{"n_layer": 12, "d_model": 64, "n_head": 2, "n_kv_head": 2, "head_dim": 32, "d_mlp": 512, "vocab_size": 2048, "activation": "tanh_gelu", "norm": "rmsnorm", "norm_place": "pre", "norm_eps": 1e-05, "positions": "rope", "rope_base": 1020.0, "rope_fraction": 0.5, "qk_norm": true, "attn_scale": 0.332, "bias": "none", "tie_embeddings": "early", "parallel_block": false, "extras": ["local attention windows", "normalized values"], "init": "trunc", "init_std_qkv": 0.0625, "init_std_o": 0.0625, "init_std_up": 0.0625, "init_std_down": 0.0, "optimizer": "adamw", "lr": 0.00431, "beta1": 0.9, "beta2": 0.99, "weight_decay": 0.035, "lr_head": 0.00812, "grad_clip": 1.0, "warmup_steps": 507, "schedule": "wsd", "decay_fraction": 1.0, "decay_shape": "linear", "final_lr_fraction": 0.0, "batch_tokens": [16384, 32768], "seq_len": 1024, "doc_mask": true, "train_tokens": 152900000, "steps": 6515, "dataset": "wikipedia_en"}
Each number is 50 + 15 x the weight over its row's rms, rounded and kept within 0 to 99. Layers, rows and columns count from 0. The size before them is the row's rms in percent of the matrix's.

# layer 9 attention output (transposed), 64x64, rms 0.565, rows 20-30, columns 0-63
040:60 82 58 62 39 48 47 50 46 21 44 29 67 49 59 22 69 61 38 69 65 38 39 58 45 66 53 60 50 31 38 62 52 38 71 72 74 74 60 30 84 50 59 41 70 13 59 49 61 53 32 49 57 82 49 49 35 37 47 54 54 53 50 51
037:44 42 28 36 39 47 62 35 46 44 32 53 47 62 69 92 36 37 68 62 55 71 45 33 70 49 36 42 39 40 46 55 77 49 34 26 45 48 25 74 41 74 72 63 38 45 30 42 80 43 86 49 51 70 56 56 43 53 45 55 37 60 60 48
027:62 67 72 01 55 43 58 37 52 40 57 42 82 49 30 56 46 65 60 65 59 44 52 45 55 64 58 36 66 52 46 62 38 57 48 60 49 56 57 72 45 46 22 70 61 81 63 56 72 43 61 40 61 61 32 39 45 50 77 51 81 79 41 58
037:47 66 49 49 58 35 69 48 48 45 58 53 44 57 45 55 21 52 66 67 17 48 22 23 54 64 31 44 61 53 54 86 47 63 45 57 65 73 36 61 23 58 59 33 54 68 22 58 71 38 47 52 42 59 17 32 44 66 39 52 65 63 34 34
014:29 52 59 08 64 35 50 48 48 32 73 49 36 66 16 51 48 80 47 42 61 67 15 80 35 50 45 59 38 54 52 38 36 26 60 50 40 25 42 29 39 37 52 59 29 45 44 57 65 33 52 67 47 45 37 46 58 58 49 52 70 59 42 66
033:62 41 43 76 33 52 27 39 44 52 55 41 57 60 62 47 50 51 62 40 34 52 73 56 48 71 68 43 45 71 41 70 41 39 28 57 72 44 55 32 55 45 67 29 64 26 67 19 16 42 32 83 46 56 33 49 49 60 60 43 30 62 78 37
034:38 58 70 33 71 35 61 82 64 64 61 52 40 67 61 75 49 57 23 55 42 70 20 55 33 69 50 58 39 71 46 30 52 68 66 39 37 40 35 59 53 42 37 38 41 60 40 75 60 50 62 78 55 60 35 56 67 79 28 50 50 32 47 36
037:45 31 66 39 48 40 40 47 56 41 86 49 61 63 62 43 44 23 48 69 65 29 43 29 39 30 21 39 39 65 46 34 53 78 34 28 46 27 27 70 42 58 47 51 49 54 35 56 77 56 24 63 44 46 53 55 50 45 17 43 57 35 30 65
033:56 75 59 63 74 42 51 39 66 41 42 71 57 50 64 58 66 45 38 31 25 51 47 55 52 82 41 64 47 62 37 55 49 55 60 53 33 48 93 42 49 28 40 52 67 63 77 45 26 48 57 38 52 40 53 32 72 65 32 80 54 35 64 22
037:67 66 73 46 44 73 54 52 47 44 39 24 56 35 43 61 65 68 67 62 56 52 59 39 39 83 54 42 56 30 63 53 40 29 53 58 31 68 47 29 50 75 65 36 15 48 75 42 42 48 44 38 54 74 32 38 50 28 89 62 51 53 43 50
025:46 65 53 07 48 50 39 61 41 47 60 46 19 68 37 34 55 77 59 66 50 48 16 57 56 58 35 44 30 51 45 54 33 54 42 47 65 60 38 30 50 52 52 36 41 52 46 41 99 52 59 76 42 36 48 36 40 52 54 45 46 52 47 28
# layer 9 attention value, 64x64, rms 0.175, rows 21-31, columns 0-63
088:36 43 79 48 55 53 41 12 40 48 61 93 54 35 81 28 41 39 33 51 34 62 58 42 87 57 30 34 33 40 47 49 68 43 64 46 61 59 43 52 32 59 74 46 35 48 36 41 47 50 46 34 63 52 60 43 64 47 64 61 58 52 70 26
066:34 63 52 54 36 29 47 46 57 41 48 55 36 46 02 86 83 61 53 64 59 47 57 63 62 61 62 39 19 59 68 40 49 54 52 40 78 46 44 61 56 32 41 42 25 37 53 63 49 80 43 59 67 62 38 44 48 68 54 41 40 69 50 74
069:37 95 74 28 53 49 40 24 42 59 52 43 32 25 73 59 46 51 58 56 09 59 59 51 63 59 40 41 72 51 49 63 45 48 68 63 48 55 19 46 47 53 51 49 26 54 43 52 39 34 64 37 51 41 58 57 44 56 35 24 87 56 48 45
263:40 69 50 15 63 63 38 34 50 21 50 45 65 36 38 56 32 52 35 34 35 41 63 92 59 35 68 56 37 57 51 56 31 59 63 63 30 58 54 63 66 54 42 73 55 38 52 54 46 42 47 66 53 52 53 40 51 77 62 68 90 47 27 65
082:71 57 58 39 46 32 58 57 43 95 70 35 73 49 60 22 60 48 54 55 54 34 36 40 26 34 38 85 66 46 40 30 47 51 43 55 47 80 41 50 49 51 26 34 68 46 59 63 53 73 43 46 72 49 72 52 32 42 37 60 64 69 63 46
080:41 49 50 26 37 70 50 35 57 35 55 64 56 18 54 30 69 34 56 68 56 64 52 48 46 53 47 51 60 27 62 58 41 47 54 79 64 16 52 75 43 22 36 75 49 47 63 48 39 43 81 25 61 38 38 38 68 35 66 63 66 31 45 36
084:46 25 27 53 47 87 49 47 51 35 47 15 46 35 51 21 64 41 44 43 35 72 34 45 35 47 57 53 46 40 39 82 36 47 56 28 71 28 32 56 43 43 54 37 34 48 30 45 53 38 78 36 42 46 65 45 68 55 46 26 25 40 64 40
092:35 48 36 44 59 36 63 49 28 46 44 52 59 21 55 71 44 57 55 46 75 36 54 36 22 62 78 54 28 57 77 33 62 35 41 54 52 50 51 75 46 61 03 45 46 35 62 61 43 48 52 46 53 40 23 82 36 59 55 63 35 62 66 64
088:41 92 52 47 30 91 28 57 59 81 53 64 47 68 29 60 41 35 72 73 64 47 44 66 50 59 47 61 53 73 53 21 55 46 31 36 37 45 54 46 62 55 55 59 52 23 45 59 46 68 37 58 60 67 33 56 31 47 41 33 66 56 57 50
104:50 46 63 03 52 73 47 52 61 42 58 53 34 48 51 57 43 76 99 55 72 62 50 42 41 52 57 60 51 74 49 48 64 55 67 49 62 36 52 52 44 65 10 64 45 47 61 43 36 44 60 37 44 37 53 75 79 51 40 51 68 37 38 50
092:68 30 42 51 37 52 22 32 49 30 42 34 27 57 42 29 30 71 51 41 37 60 09 58 61 59 58 76 57 65 65 49 45 70 76 43 39 59 47 33 35 69 84 59 60 41 44 63 45 55 43 48 61 60 65 21 37 36 37 56 44 47 41 64